Part of a small language model's weights.
Size: width 128, 2 heads of 64, vocabulary 4096.
Training: a variant of SOAP for these matrices, 138M tokens, 4206 steps.
Each number is 128 + 24 x the weight over its row's rms, rounded and kept within 0 to 255. Layers, rows and columns count from 0. Numbers have three digits each. The size before them is the row's rms in percent of the matrix's.

# layer 3 attention value, 128x128, rms 0.231, rows 119-127, columns 0-127
083:109094118139136126094151179118131124143093123160168122125119108111121133142113135164147153119123135160158099114106109108124165140114115117095122151151132196121122131147142159140119157135114135151109111125129113133083086113099098132114103141164144102128155128133133133139178142149167138098191153121090109130139162123125139118136175152109106184113120112114130090098119089112105095069169
084:147120097158115161119127143129144103112155166095129130100123109115166149097121116101104147094159165132108123123161086138163105122135164147116123125124144109136147137109120106131101135157125143130109181134121143147120138123121207098108127089159135123075114128113125139144145135111081118098110128110159101065169135082149093142173160133159132160142102110134102169120125105130145166145120
074:153166121139206144130137135141148132132094124090149102131166116119106115144114140101129131117098103112115133154132155127135122096157111152151121144099121103178163112160117133123124140120126117140187117110113171124106099096166149141137116111080123142103174167106163104089143166120124109151139170134146129085104131139132114084092152151125119091149101147124135109149161126127091083156115
083:106119123147148116148120101083136140146147113143120066116119118132145115152142103130124171118139129077144128102126150114109105157092134147113095113111121149147131090127120125091122099133108112132173124070153165109135087115158107100159137098115111170096091127122208082160146119150126093128092107144160142120113143129164100116145130137116105122120123139155100086112154149112145096155151
090:089161105118085144140081152122168125136131129137139152120111120161138160153141132109125078122149113104116125152095159108118138117058118099168111152139100120135105132176114134142131120131108104152095180139116169129129141119160102074120145135156161114124133134111121164118138224144167104151102150123104133095127098158147099130129123113135127150140159119158116116132133114126127153149150
079:141093117192086157152081130155127121116164128126163118115140107177115142138150150111157129123103151100120120132129137157137127124104119124103087088118161108144131127121142071099098157121147123130101160136123127137130183115140168129121109158111127123131152114109095187115140150165115161106201148116152146164126126137121136135148123136121159148107097154166120134148112170087098108135128
082:123088107146140100130129134140171119138153153133173115186104118071105138155105107098118128163146057131102160108126102111154169128102127149145124098089117153099093121145095139119111130139104071135108149135135136140092102128152154143155139151112143118093127114115093156096136131117131118112170104130130150119137119120139122146087110150101114117153128141108136069088146131146094102110090
076:142125107107096124107149156163136135099104128144111127132139112168139116095140141154180058132145132148133114138104095079106157139124150106085140144117111140076101092113139108146138136114136084121138111115110133150159128097137136122098143116127138090163151142138119133101107148197134169107114125116124108163140104167117167105138130152115139116128055094120143127113147117068125126106123
089:151169109114155141120134132137139119126170113122108133156144136123119110109122127136115104128144124126122168078126069129153147121175118137150165111132091126104163181141116141136083158104104152164129135118116142073085106176165132142141154155105108175112105142145127101154146117139121128131116103130074146098116127148173107119114131109173116082127117087100115111110138154149092120165155
# layer 3 attention output (transposed), 128x128, rms 0.195, rows 119-127, columns 0-127
090:137131131132137109160098082150135106118135145111103162106141127159139110108146072105102117090119133110123152138163115180144121149131109124149122125129139118135092134082119151174142104137115154134136111157137137108147171129159135100123076097147113185087106130093084082142116144141100136127081113104139157073135058143136155120111138147105136090155116138142095146157118142136129139127123
092:114148122105153107146138103115114141082126148153140136148108141108134121110102125161147126118117148122160140154151169113129128134086113106163122131093126151142138105143165169106117150131104110147097104161108121150120074095166127122112075143113077099166166136119110109146147094137180138162125160146112133160090125149111150118101070120126120109118169129158194113155102154139135134117149
075:091133160172112089107126154137155114112153123148127149088107154103126102111131134108117115158120141131162091146113098170152129181128121108118111110126133099107061161101142136120165150129094147099124124134169095116132177157113087170121118161137129078138133166136125169123089117120140151138100143131126165139161170159097109117122105126112128166119140100120083140143151103112114148129133
089:136090119142136139155123197119118135160097132149112170114107150128118170111116158125128076160149158164148112165099120090127078088125085130112156140093121105110148174124134135111152135116137112089112165133082109112176130140148189142100149133111138126145158141123122143140089171093147163135125130137090164131126132173122143126126123084113120141119129116128116165115101129126122127143105
090:117110155151127092099128131174116144124113142137150128145159126105136121123155119135102162108105147168148125140154072052141124143123147123136133137106142166166124096148112130084133147133150137101151144132136081075141186185102073140121112078111101146126142143133135112151125090099152153133131107147128150103109143114157119131145155147147166148092110132125151110141123113120165087123139
086:135157159147192126130149100146142117108158081143134145119124108119127109098138133156123111138143119142116114162147090120108112128137147165154141112090143162150141098155101167166097142144142139172161091153154171095105069130095128139123149135146153134153106154132095109135123167147149139144094167147138132113107146094103139102115129135122153104128175091079125145157091104134095144143131
085:131177131096121135149120106153073115110115143122092103087125121143123128096096142132141129099143153135159111117088112180122117094112105140131106155126101090122142163160117107091129149110142150131139121077129136112124156126108130118144113076163105156150128141132118137159093081148134135118068123154130167141128117103151126120150145148133088075096124149108117128103076130133114191126104
081:110121136151141113125152113138138120158111085092147127095110127094102143136121119110092158094123118113122115107125134145163128127165177137173101080106163133124141114141139119108115089139141153157156113149131093079119167174098121112138124137103147146084100106151133120116167103167107088150120126118091154114141171148126156152093140066141112087138162119132132119116153091152145117092149
094:155144200123107156115113145120120130102095171148133164127136129122148157144135153144138118111124145105181132144125147133155105174101092107100140173123172123110098175114134118148109103176151106106141114110146110166189145146102152138141105107108130110143179121115127162118097113128099110161145148166139123163146150117141107139140128124142104164103128145133132151093133126137147159130070
# layer 3 MLP up, 512x128, rms 0.232, rows 0-45, columns 0-127
107:114110131117137165147114120153088118135120136131129097108169111096168135094115160155140102110154132115146138167150095130134126098094094165155120147124119126140146141161121100140116120118132135128091106171137089112131117132148131070100145154151129132125155169131160101068102130139149099094169109092161086142106126135124134137126171142132103159185112141146113116137121141074139178105101
100:147126184143128109117165155126129102130082111116146149148112118122121127131123087120143101111094077108158152119152131114148156121151128106118123116093122179123129169108125126120135081135143156151089123111155172154165126117131087079150124106110103143090101113142117166114152112107091136124109110117132152098122169138137114158123078109092138105106075146135118181150155133122147103164107
096:139112098108133124112071118139152145138153101168143147129125121103132156135139127153115115131099091140098110085103134146189158109157150149146174129125220183108096106131087133150111104101165121145113127118146118149117154149126124139169149127107146161161131138151142154115119132114112136157132089138159134136111098156122123091140110112139152115144113130099088128140123107163135177121159
115:088129151134102150109152140117158130127136128138108167124137139122108119168161105145120138082141101119141145096162124123148109139087076172115101102128137123155124077133108115112161119133103105124121125149126166111151097143081120145144112129169123162150100169113162075159173121130076112136118128126147129086117125086165119172152103135106114100126174141158147125111153134089127157106124
110:150157123107116141149147142141150095159100117111113121115138115155150157139124125123146109091146126137107145153131112085097139148124121163175151147146109083159158180181148123079119098141134130111145144111130150113125111138144096075169118102151118144138107126117085083128177116121090093189121102144129149085126107107127092140098145132147100148124108125137141155153093145129139088103109
106:160078081091110149138129145135147139091148111150125129107124120144143133101148169139187137161104107089093110141127123157146147084133124151132119142117124137139128117114168106125121078101094101100138089166120100115128149113100144131137088121113141127149144110088127136117113119168141085144062132130096159107094120121144149151156149094169139133096122131120133166127129154168170147096130
103:112099142131124101167145140121130133158111104187072127112173135167109142134146104143101124129129127134120112102146104122092137157138158152087145132096111124120131098145142181176109124132133129160115139106168114142169160119123095094169165125119077150138086112129144138143144129108134131172111133118114137136167140128134090115143134094128098121116184088138134076160128129132107158166147
094:122136159150119123148164171136137118140130133139165132128141096135088114183154108127101119107121152158140162143103085107149114119129096133176134117126144134171177157145119136120115117171128104152098108079132160093150141116112112100138114114160161153136145133162089122149123124136075118139118115115112127131091124142163079170119104121149126099180118101078091106109146147112103103101132
101:151117134120130127110151145099164076108101143109128132092116144157106101154105073112129135115139109124135172136138100164129141180088098155115104115168113114122125119129094123115162112147104146130101124128093123158097143110111118102124179130128140139184157104146118083152161136109133139159082121109114111130131145110141107137145103085168178079130142109124145167143130149124137132187118
101:141100119152128115133124085173111163147105158138110137087160128147114113131098134151120155124123089167147130114128124070117112123097161078109164158135119147143121136151146124127115171108110169084123135106087097137165120100124090090138107170139139134136130104116142127078079151120134137151139156124103160102134096108120078121131118170152120120114156129162147157095150131154126106149091
112:133155129089175168121117140098141130145162101129110121110088098109082063149121137120097091098108132163130113143140145133106138161169119091113168135106118148122109100136135128139117098158151126103103128136125127143132108162169095120105078130107127075210167142122107111143127091164117134119127118083163159151124141119124142134177142116142134141138112126137118114127104139140130094130104
091:156114157095143088107108123141102113116116128129106192137135199119105107117119103144157118129096130081140169154138079147124130149103108136156118120124122128104089160120117123096134157094184122109079115072127120158100124153134106143124164119124123120123145101098174133125129144146143122104111107141158097138119118166127113124120098110138103109110102154145122134134092130127200142157151
099:183126130073135097134157111110134111154135123083127112121152165151141158115084132124122142127139146132113128148147109133094160126148120107129150110107117136079130138148134107099214166093132132157174121103130143150137126138149159107107152143107164112115116144095145094074125141132162087129146153138138103157133113141111070141149084124137140107120106152174108107154130124133157124122098
104:144135113145150113139114158094144131105089158123100096089111094142166150128142095133107172132134145179134172107113121099159101128104175103153147123174120115112120166149109157141143158138165157164121123132155105113124116129102103124134142095110100114165118124082163138137143111114134129148166132157116137108119119125117129162109104131097142078077134139099137075114119161145136099107175
090:144124097137094088144122105112111162152157165147131112110146149157144156139095129125130092134135117141092180134138124131152110113115201084120165141141102136094157139116089100153148123086095121153103103124123136127141128053131125114130138107115109096139119124145106126128152080139168095102128140132115147122112163103090113122135144155139098151094110170123135148135081146150145086141103
088:159120143104099115089108120153123124095120127093118137092151141154089132106117119112137155110152128165127145131139089151144095125129081182096175115128111163119150167146147067127156140119134124119177146090155120142132123133121115113167107113143144136161134130109152115146138107155130122128104142162148150144146127092126156123146164141150155070155124143110089119103055142112099160105119
092:147129101165125138198116130142143109122116113170142153114131169117103134114100143139159088131114124145113110186178135113133103126115169170093131122137124119146144131102133117092148157129135109123076090128113157110131143098124124117131137164129157164104071109123129102148103071174139118124128095128099160199096121128106114125147123167121129107147135142148174129133130135097120115120122
099:114151123115136096105156131105121150164157091093135125136090102138155138116105117141146137136079137143123144157094148129164142134122090117061106124155157119160129133115113100139128077144113111076139134184152128133123137149117096152159115118150133125122156104141139095133098111152140156070138149114135101141093112154185113153064126141150125106109146112103132111105177135132089146127126
096:114125145148134140134103158117125177126142128139148162147139114143134112146145138096168074111120103136194152097128136113097096120111162092149140099134111085127088127125080169144176131131183138114144066158102114118109144139170107097110149102109108123088125163128140130116092119152125115118138160120139157113147149117156130148123105085115125093100144138133114140134144132157089082137125
090:131120112140098112118174147084132109166161167142099121098142110109111076117126155112126123118130132155098114132137113193125127138123096134115131097126143134150121154128152111143151114134101109145170129164146110103106156111067116125169141070047123154069113112154156126135117133148127131099117105122105153120091130146146110104150142125131106117148121165085156145128124122141106090139132
102:170150131075142102117153164088130117112139149141159101121138123126150130151115107111125107114129139102136126132141109098076095142115152128135133089108138144167134112168089123109145072154130048136135114114142137108114086124118109106091118115127106123115094178146135143138120142163102124163126112120163102154136137117176145127140168141138079127171128137145111116138114164083098108105160
095:135144102106170124097136101148108144149145162133136091107123107121080163164139102133104119165094158145127171112172145098109131140146081128134116112095105133116147119128142122165107089162139106131135134151163126142108147111120106057111126115155095145143114135147118127170079155126137140138178111141195139142134102120157106111141119104065137132131096110143153115116142118137113123107160
106:162131157125125134138136146154143102119097095135114129139094141104125089092116127112095114124165101119142139105112127121115079115180116116108149149103151134135080143094120120089169169099117099145133095162167145135155111155141134112101163077114119124144089141114141134082140130131107151118127093137125168086114122109127159123186090108179098091152134144123105113131140115084123136101149
104:138133095131112098164152084151165167195148151149096095188142156129083097120155065141145143119099106100118106159118084124103130148132148143089095147140127133140129121128139134146165106111096091154118121099135134138146128161152142146151141124076135164136106140134141140117132162154113112140154134142131126153138121113147126158114116155130102084132172115116097131128139121134075160149124
094:078161110121143114119121111162135152075144115135149143146100149097128110142127122074104134109125121113088135138131116125147125115114078100106150158128097149155156102115100123082111183146119108125119140135129095157164125119129108110143146127163152154155122122108120145127135136121131154126104090141128127111134218182094146129131123075180080143116144173150132118130108120150139146132117
101:128136138081131158145152086084145137095120153120104183136080101120143119089097100113081138116117139156109143149121169102137110140144175115093177144135142117182112110167105128127114149129127109150180154138129137131138104121128109130174107112131143118138134164192151097149105125125129143130123131121093108116147106143117136125123145110140119074150119113157129099181107141082133121111144
099:164139137099110135114165109117121105155123111109164091104123119167142141126114128076120102107161116110184142086166111123123129120187102114123162133110201105161131140135118170119105166094142152103112108112079140150131137140096122105141129157090155128134118146129157108141133124124109130102141133124095123145146105103107110083073125105143120140139132139108099166159127112084155158145140
095:141174120071135103153119188091121164135117104123064165141113123116133161155118099096124127127092110121099133096127100101107160129137120139138101145126133148132137171162084097179139113140151113132145138156130116140110094139083126132094188123134093106124155149136134172110135177139151150122120111159181115108136122155099141160128111132091107128137134112111138135126144111167118120132130
095:133144090141134145154130102117129134064138161147117120164088121132150113127086084130101085108098144120142125129119113118103172154135158119099167131159123161115098132134130118098112143120122097143154134157110132140134120118075119145147120131106126158143099123152153156130175079134162138175113095112113108121149127120062144173127148103085102089144111152140149079138104146100135126140150
099:109150113135139110155126097129116184124132124117164193148145106116108111173112086150116136126136123141102137143144143145145142130121086066166093092123121136131130134135160114145092152092183142125113149111123120156135118133103165138181098088104145142118115111127163144130148122141122151156148109106124139162145114163149135142078147116114145129142174150118118153125108172103080150121082
088:116145131131160129111096118130143101141165143165120103116150115114070137093110119110127120136112179098118145128138123119107106161129143169119140147088151108134160131139120101112156108173156133116131125163130111128143142118184132116135135155113125116177130135124157124155130093103110122098101102166115082068153114168093154102127140117100142109139125154142077127089088165173138154130084
104:118097109129115128092126116105133138133123131131136144121099158153155122133147127137117155128127134168148176131156118137145142123185150125089121153137174140149129118147125123098126096141161137131127092151169104145068077079153084066158142143159120088129170116096141111153158104136180160141103182105113107147127142140119107133170136130121132129113135136155146152163138159153160121119112
097:126084123102166115157115122131103144126139142119116111145116136112149102075160102079150121081080079127155110154139110138115100138135126145091111138107166155138098166121100103137121131156112132120111119120133132148103160100119126149150071134064090142168102104171159140111150107100160112169089140155136163106156140081158142159120135143129105128109111151142118114111139135149120113137125
103:132125144124143149123090128141074158165142128129099153218119161109145101090126111163155112121082141118124124133157127099141137150103119120140112139102106124139101131123149145118095190102136130153138132166136126137150117145100099125128093116096133083170137151129117149128099109163091144155140096157140130142139149121119125140167151163131087128078110131143148119124132107096090180110114
106:091127111118115132107133103146128082147129116125122119136102137106168135082116135173168122141118115136061172118121098130121140146125102155140125142156148109134133149156138185102162149096153099102098111161094106129124153106127177104127149144134091134112094144144145101112136107092119138167135138112107129103164128118130133164097142160119138150103089151136142167131120157095155104101064
114:110088151091190161176142181170164118133125112153128136138112106103157137160080136118145126062163119144114101101125128122133113144129119100116122104125125120130126186148136125087120134092136138140080129132128111148102101134179112104134101128113145113090101144110134110102114141115114139084146144161122105147124131138103135130117146130181121119129137165141098136109127114128172091180147
109:144133139105118144088111146163124125186146170121092133132112125138123138149171075089119126081140127155106116136151124136108128114110188155133143160107125136142140156124084115141121126092098123116089107098169108129136159109148087100118107138109098149105132125100145121095109152159175113130159129131150091106116118169122105158112141102180089154131122165128108096099118146124158146122098
098:118089110142124135171125175137151111132160142155099123157165130123116119137169107173127121139119162122128155106119126122087164127152115103108145141143122139139114139114131084122177089160102152063111127169203123164139105153145120118153150147136087145118125144162140149104144122136077137149133135129155122089146150151118076150100121155157158089151124137137107116090136129125135118139151
097:125122160151173115166139102145132160126133112127169123125099119123158140077121099150147176122113127145122127115152128131103145121121151082138110142087118147093109095110097145122118118098119118160134107147076148136136130118100104114124109089119079142119134110137147164077115161110174131098100185074105129181140145088155083134117135133158134099090144107114111130133137137103093135132131
106:137158135117121105147152154106069119149122127155138097103170126120123148162122102132158131184111144137166156131158113100109137120066122108149098106091115118143116104141114154104103090097149112136103166112098130168098140133147144114157117140133088113139144095137104136146145149142094126126134186155146094112184130123102152083125120132130101125110095152153120167156171135130139133102098
110:112116056115114123123109143133116116159180115145104116186120093155164137135116177130130147104131123120150144129119149133177150101127118143123178128142124131153101129189134133150141125138112148078097125164112120097113115149124149115133110115125095108092173123098124143118156142116126157153117103163139101127166141131135121149168192143115093116147114133163116146110129141137129105115195
111:095091097147102143159124138125125118123132114162153130130132081130138116152144108134099073128171141090107155133114115147149091119093129168145154079161123106108125115139156133126125127145110123135148108175108117152147129114148108152150119098114102142124113113127180168189147118154041127148122122136171109108079123118123165145127112092134120146135149137125107128179103160104123128138131
102:132078115128132121136133121134127145187129119132123155138076100163137130139136164173116174110161124128111145129091089145093146137171135142116162134126116107148115142146153081104124189123124142130121110102159105097134152104073119161154152132141137140122116097148102151095122104127091169153107158131153133095119137161115130147144163176160120126089125128156144116113181116159142115107134
106:106134099112094120150111129172122123167128128135118123138146139179112103134136086132122124138104146164098116108107093152100133160112142124077129117094108147137142119134183129123148135126106179112130133150111146156147163124116093115155121139147137157188153139140107143131173152171088115094110139132131126123133094115119102141112137058169120108108120109091145158144159111154140173099087
105:073119115101128124105179107136145140149079124103092138209120111178126136166121144106128141078127154121079145163113108144128146148089136110114113097128144082156121136097127099157110140127142148137129091152131127101121107122149141138147126138115127094099120076157120137131121123086129147117113144182109110114120142115123152102134138107133079114137139139116080151141130146121168161094117
095:119184109109040142154143148111125127120124125123170100169133094125127150120150133115106144100116149099109123170111136124141155120081121094105112150152147153098106153124107121141121127105149157178116141158148098113138134111122130107147113146125114090135112130105130163136093102165073132103159113182155154126112125118078111129133094094162105118167129099150132156131128099147101122142126
# layer 3 MLP down (transposed), 512x128, rms 0.224, rows 0-44, columns 0-127
118:112135087175137122105142134169111162133107127119139138120141141127094145143162149137138163121087141081102123121113098164134095086151142108119153124167149104085117120120131111067143155162093152154093129092123097185116120147135117120124184126095082133153118124109127117122135115111100128113100100123102153140115164112156147114100094123131118101134136161107104127110091187156108114123125
094:104136075120151160120137150148112141161116136133137132162147104133182153178148117150106183161120147176103149120112130146132114106153141148110162081115131102093136145151093137126152136152150162122132113109128134120153149135096124152154134135175098114138157104146093135123117102171133116143110115093135138176090146115137108152138112193139147120155126144147111170166118130174160153128144
090:108127147093139148134150128151125132133169142145090148137127119134109132150115118131128149123149153116167107130105090140110124079137152134117119107107083108171129168111125107073147104138106122121136109126083124125117134155140128090137092125112097099147123103185069129091108077144111083155112097109144148168091116076107119173091151153117087108148082125135130110140110134119145142124138
124:123137120118096112131114093115156166133158117164163126159153154099143114125133108112149144188188107159132162173133136120110107122102147118149165120087127112114110131093094119129120108129142109115147150177149163133110084137100140109137114143117066123154135112151171090122157116107174153159109127159150134101126141090109115119136101148125118090121138144140132114133151093123143082177119
096:149137085128131135125116109137135145125146153119127135134101159138111132154112111141151174166122135161175134150170102119123152074113134107107127155126133130160132151150150085164145142119129118167130123128150085198090099105155146129075159119123134091124131145154109143115127122121118124092141219092139090130147123161149131103141104102136146140094088140138124163149158149126115127139115
104:130119141124117155153129168105118142150109141093099118113115145130132133137130144132100100136105050157081124095157167141117160125135148116146120149143131111091154077128116154167133125197117131102123109163121088174101119123174145165155112145101132154096132124139100096092165165124115137143125133113111103103121149126052157109124150134128140168118132132118095099136133126109122133136116
103:159186125130108138149118164138152122116126118140109109166144127090109164146089110136146124124150148111107122110183143166126126159152117125189137102065128136149147140144134107084116128107139132117147189160165110089128094130068128151158141131134119116123108133115123161131141139128080117120123090101141109148132144159150106136121170090132123124129156141126156107154100158170149105115099
077:092095123112094119129154144157102108139158172116112127103125129102121133120052103129139108149149125119079123125073138132133156075087112158117116139110110150099129163106144118120125094117136138156146120141148137121119117122121156165141165091102151134127125168139095123120116127092130145149139166140146116110181138119108168096125102113160060120138135131133095133102131126187163139121097
108:160100116179140121087098140114138111095110111101133103138129170117135100160126149113156106139138110128124137131128147149105135142128155136165098134170136167108109116158127150125105100111074118139121108128112104148136103107137183072191144131135159114134134099146143098137136102137099127140122110140118145066111126125168115088124171162183121132172152106088133135136114097123138111168129
108:136095129115128109141081159128087119141120119140122103091116112132105130148108120176149112105146137167090118090166106115119130108124122137081111112152172184142118104122100127110139128153103133119062084071119122160158122104154133118123188139167094114131095115100157099134113128092106140133149116120119131156103125064142112101154145113109098136114143150153114111145104125112157129138113
098:133116119086132105207115129134164130161094131127148109111116113143131144096104159105139142143130083119111142113131156121136083114144122154146123141145120098129131132178137138115134119132164099125129117161130169141111107126087147121142159118098146147104121146101143064150137199130087148100153117163135149122079136174159136114108122120142086160106133122117124073110169138104131120110131
107:095163137153126083127097156113117150105074075142114141139149115112154161171083139146133147128112107125117113123117202126137158158151125107146129123109147142172161123091138172140173129137140130143126125124116115144116087085146082124117149126133129114161135143175114140115103148135089102142174129140148117107116153102115083114143103147139125164125115126155178128150146114150162145145100
101:096136100137141160097164160128159127065110130148110173125144155110177069132140113133126100179119154095094093136113103126148117123070127169117125096140158126145112132137116142181124133125133116147104145159087161132133151149153102089133117108151117146167140169109092161134132136173086124087112115122161104156137137135126130126146096122092125137133142110126136137133117131171141112135117
093:110126150104167124117162123107159143121133118125145124123121084081177151116154139113092145164159106123108125150067124141083156101120122158122119145091138097118121120136084165115105100164150131126157095125082158117129124131115117147162110141121132111162160135152087111138154149096124118139118126077163148148137140096165147096123165120103107095154119100132132159115171134163130089161134
101:117117165130142127104144119122137105100151152108122112145178156167118165094154121136129105151121130156141128172171121149139132091108143176154104152085162150095114149128131144146148126138151141112107111148107100161133138114139174171097100128125054159145129128160144137103089135117100114112133137145173115121159101126127096132172186114136114129087120121105110120132165126118109156164144
101:134111115155155129121110150161133124122169165124087142106163121105111147107136162110147148132152148091127125103126076126157116190094151119139105097174148100123146181141109140142101136138165125095104094123139098148129106159173136104140105110124138147112140115115132169199102072104146092130082127119134155127146123163148112122122101138130079140138106142130121150118145138152121149142104
101:122134108153114126115117097131111124104114113147144151127145190141123107127060140103131131120134093126138131103144122067100136094081136085127132154110161135152165152122178157133101127162129110099140092153127151138169119123150112148122189110147139108111135132118164146089172090143156105108155118104127103103148150117078106129143150113112164111102117130152111150158107125124141166103103
098:122117131125102108094140127125145143121124153138135147149141113128146110145149127098168101138137099092125103151127163158162100140144117144175072078135095141138154101132100122089181134111130154173146141127131142146103117149102148129111141094113105150054165158113157150117150105108132131138077115174159101107105163177098138115164154132168103129141153110135109107120130129140125149130146
091:140125151142106117154144201109094112128148132129140151113138130116130090139091166153127110142126158106088104098081124140126127125128148129113127157124122114127136119114105177120095134146075121119102148128144108116134131123110151089117149119146139081150117136112146125170138097119189180160144181109129126156138141176129095102127161115126110159152144137121187105097153094140089149106140
090:150115101142145127155119093154077136115073117117154130140141195138135134091147059126141123121126140118146114135168173132122130131121109119118105160104109137113169143127136135126109100115151121108092143118141119110116091104173154158087097178115121110132130130118112145124115125141134156094089166115136112172145082087128152175132161138184144112148140131144137179119115123120147133129105
108:127135093120155192106104153120135137127140127114092116126127134083099116124109162122176109100143121161113130106174039136119112134124097140088112108117114114117141102115106087151148103105109152133124098137117154157110128151138140087127142140118092161127114113135117140124106106097105167144125128118132111138130143133179112146122110154117114154114081093137148068135132077097146136159094
105:184155132088110108131168120100067195123126165114156136123134147121154147119110122138129133076145128132116147173135146156160142104119151090140173158134116160157098161136102145157121113122114127128140144114117089139154114109113171148102079086120126131129126162140146102119134095105176150163134132103113128105111141132064139152123123108132150133132119117107111141143096137100112171109137
092:096155087121096162072146167133152136153112147167124103099120125121097099123139149101136102133127117128176141157106183134094149118111150133113143101134096106108169091112128139158110107107105171130110144088125131154113138107087111115125130104114126087131154163105100107113062117107163155119114119118141107162138173155089126107152143147122149135106134159134091125116099116149144158120120
104:139102127126151153104088102140094161125111136140132101153118117135088141124118155142102118108150133143126128136108123114131105107155114130134112109140118137120129172083111128161142167143101103104154144132103166088122130121157134039153128114146068103132137168129128139157158147143168146144081119144089115100091155137080172113105104162109117132154174121121079105126121111155136125110142
100:112092133147130105128103084132090122143131124172149143146116099119167118113109107112108106148140180107125136128123117130155129169157112118133139134166160107124065153113110151118145099126111097141149131122141162123129106092138156126143137173125117145130137074146148057129111153102095102124120129099114153131130162107117138149147110164124171062110079122145153150107118123109116114129181
089:142139160164136144132129118107179138127127088108066166120140143127103108167112079131128171136113124143138165116118161080145119132075157125102158153106135112169103129168137149150112124133129148124131121111126129166134137144135108133129125166133116091120171119147115139083130155109133152079168153121103112101097155132088119145102099134155164166102135120067106127134123154114152132150152
097:114144122145157124126136124089116100123154150141066137144116144143139126145161115080112112152117144107130085135099113113095145155107229145155148109124176135156132179153112130141121097133125182136099133112102161095104161140151146113124087110112112130135134101153113121104111135107135122102127087125146114110110109099164119114161164143147137154104145152119079107149133144128153144111132
102:136150124116119110127121113146108096094092125108124134116158132156131123115111170118133141095165127137145125128085087164134126141136153129060110151123099141101115095109155188137146161091111120122152083128097157088107131111141102108135113100125140158122131142115107106101124108160066126137148116129181125169133105115110166154160084147131153119143118098140123193116112114117158103152129
100:144125135124129084149147151097133101171150112121133125098122116143123139109145169154159159154120125131114122121108161119111124085117034137141138108058141118185135088170124106111146144131114111107125076130125121119091099124170127102138146165118149130131120126167107101119091167110138131093095130128149121107132094160139094086117119126137125112130156100125092110104129117140100101125124
103:171119206123127109144114135113078156136117093147118119105104124146137159097102150091098098136160135134109142098107129154143132129092151140146115156153151109127125144114133141129150111106166120105113106110145125135116141112088125090153174155123101120097153142132098129132133178133115162144159141116103118202126142078118178123178120156133170122112105110128128124152157112113134125090120
086:129133152113116143158137078125172145116169131156124109135095165094110144114134154128130135126164114110143144146110092126144118120169171156103155147184125100093138169113152116119145124172087150129145179159121166121132140130131105139105114098161117102102140108098103155100156115116129101159124121123089102110159100152162171116112120107119127142174129134112134088079125130155173107141134
097:153111136111120144117123146149102133117144095148083133137120124151068128150097102103106165118124184128093113133152096108113088120170115133125131090151127149117125147138100113071123109085169133157096101162128126107129158140145147169129158143148125098152119138077110154099092116114125111130166073124104123149153108115146133154136128170117140110117091135126143126104154123121084176130163
111:089084128125117125157124113153150124144117137109137151119116122143144142103153126111139132096123108110108125182167141129084148102147156127085165147138132139106100081082134149124105174108132160098092185144133113135155116118136120106082120135150156140146096177103159125150125124147129100156113158128101158144126159116169120142071129143100138127185128108150144152113125111177125146153158
108:147128139138128158100131158149123169169150128118161124172116149160069145097095094081145131110100138095130119129159150142164108121090104144121105135168173099104147138144134129098143171111108101138139130100114120139161124170118129133166125127117149129140125074128161097134115128080133085132119112169126113101129118128112108093174134128090140149149106099123082166143147148129151144153136
109:122181113150139144139118123092117126122153095117095137118116186149135180102118157130114145151144139127122104141151164091139129148130109119150165141162164161129144139110095184151112103115132121128153095148139161136136115136093113107164109086135108128089108119117084140105154168134142118169136099101124150122160151108107119165125190145137149135094142123117120167105157110170131087116156
116:125131151169109160159144115133131157136165126126104120143096137133143126123098118149077170131092135145132153129090130137085150149172142110133107117112125118146141112121124144141122124139140118118062112144137134054108111091131129100134099088120107120174110182134118173089065135127167108160107116137128125185113100138099137157112152127109104141159132140160146125153143149134125136161114
117:129128133123173150156130109174105088114113192115156142126114085167114126120157114130132126133126128110154118144117129103066114129119158145135117075129079150167111129127142153144111103105148165124125174148168147139133131137146134116155118100107141134119115150110109150148102119145120138174180109118139119156176119117123121183122124157136121146116143151165118103154163131159114098185164
109:114094135129124118125162146148128111113100111143161081107130141113134148108112147118188141123128108121069081093179074169144116084132119148148157140134102124158124151149132114115134137130156114121117129117068100138108133148125143077115144124124134115123174081129135104116120179140103142115106134130162111199141099129110115118104115123118132130122154146170138124158107166149094117141096
090:158124141145110108136112141117073117130119151107119116129158107097083172121120109148133148117082097115128073122102119116102103139130111113090098106138109145107145100124157106182149145146091147110184145147133125115168149157156117153098149152146108152115092086125129118116118072142118150123134125149129114104129106102094180149164108128141122110127088151114136120104112094163170170136127
110:117099084115125162155121108160127101150159132099172145139114106155127140105139122144129075101099090082097118060163132134120156133126109121137131152140153121143151147100110111157133148114123133134138147148132125152151134098126084105099174132119150150149081103106174116186150134162134122135118151183131148132160116122172097134099141141130121114129134139146127100153094098087119108100150
089:135175121136119159127146165153080138118101104147176127172157124091113080115141103078128144135128130105140154152122130168133120153181132142090110136102071135154145116113084163121144139117136128093130110105127132070117111111097069148156115164136113138107126155138148110120153064150128134128125117144146114156116108107072116157108130129129116136166158123112152117132148131127117134104114
102:156117110073152136135116163137150144140167092159159122123111129109121146105126114128115168150113122176120155131152142165100094153101128117123144113070089103140166140109118194118125180095125129128089120099104143114093109124162110098108102143098114140133116128125123131089105138105141106130101119115144153140107112149103092140128171107126098140124168114151116108064173112133133136152109
100:123124118108106110115132159129151154157121180150141133175111123154088101121131123156130113113120134117098132112126154117148121124082147120083149131147156177135162168110098123130147133109130143133149111127080124175185138090124116143122114124123120165123093126139169074141174130162141167113140144144112135078126157168099134064110113116094131156149142107079150130108116106143122131109113
106:132157113109110173174137104130114118109104093129151129105139124147169123081102123138129128141111146119108151109162077124089140113122136131126088169135152140156113118072115105148144122101137128135109120067100136084119120073138135140130117114127174114125154131163117155119163121116167129146152157124117173120148133137101114146133173095132105129123152177145169127130062120122120100088121
101:132141119135116150099142144166111159102141120137092154137140097117136124109120132114104112141148115087151152161108146112090163124187154145111110140137113135106133138061105128171146169110170109107119097131114096078079144096122131134113115128131168132122161145161134128128145152120138125123148105095136072136109140142140179136111095128113131075126128123179117130149096143128095108154074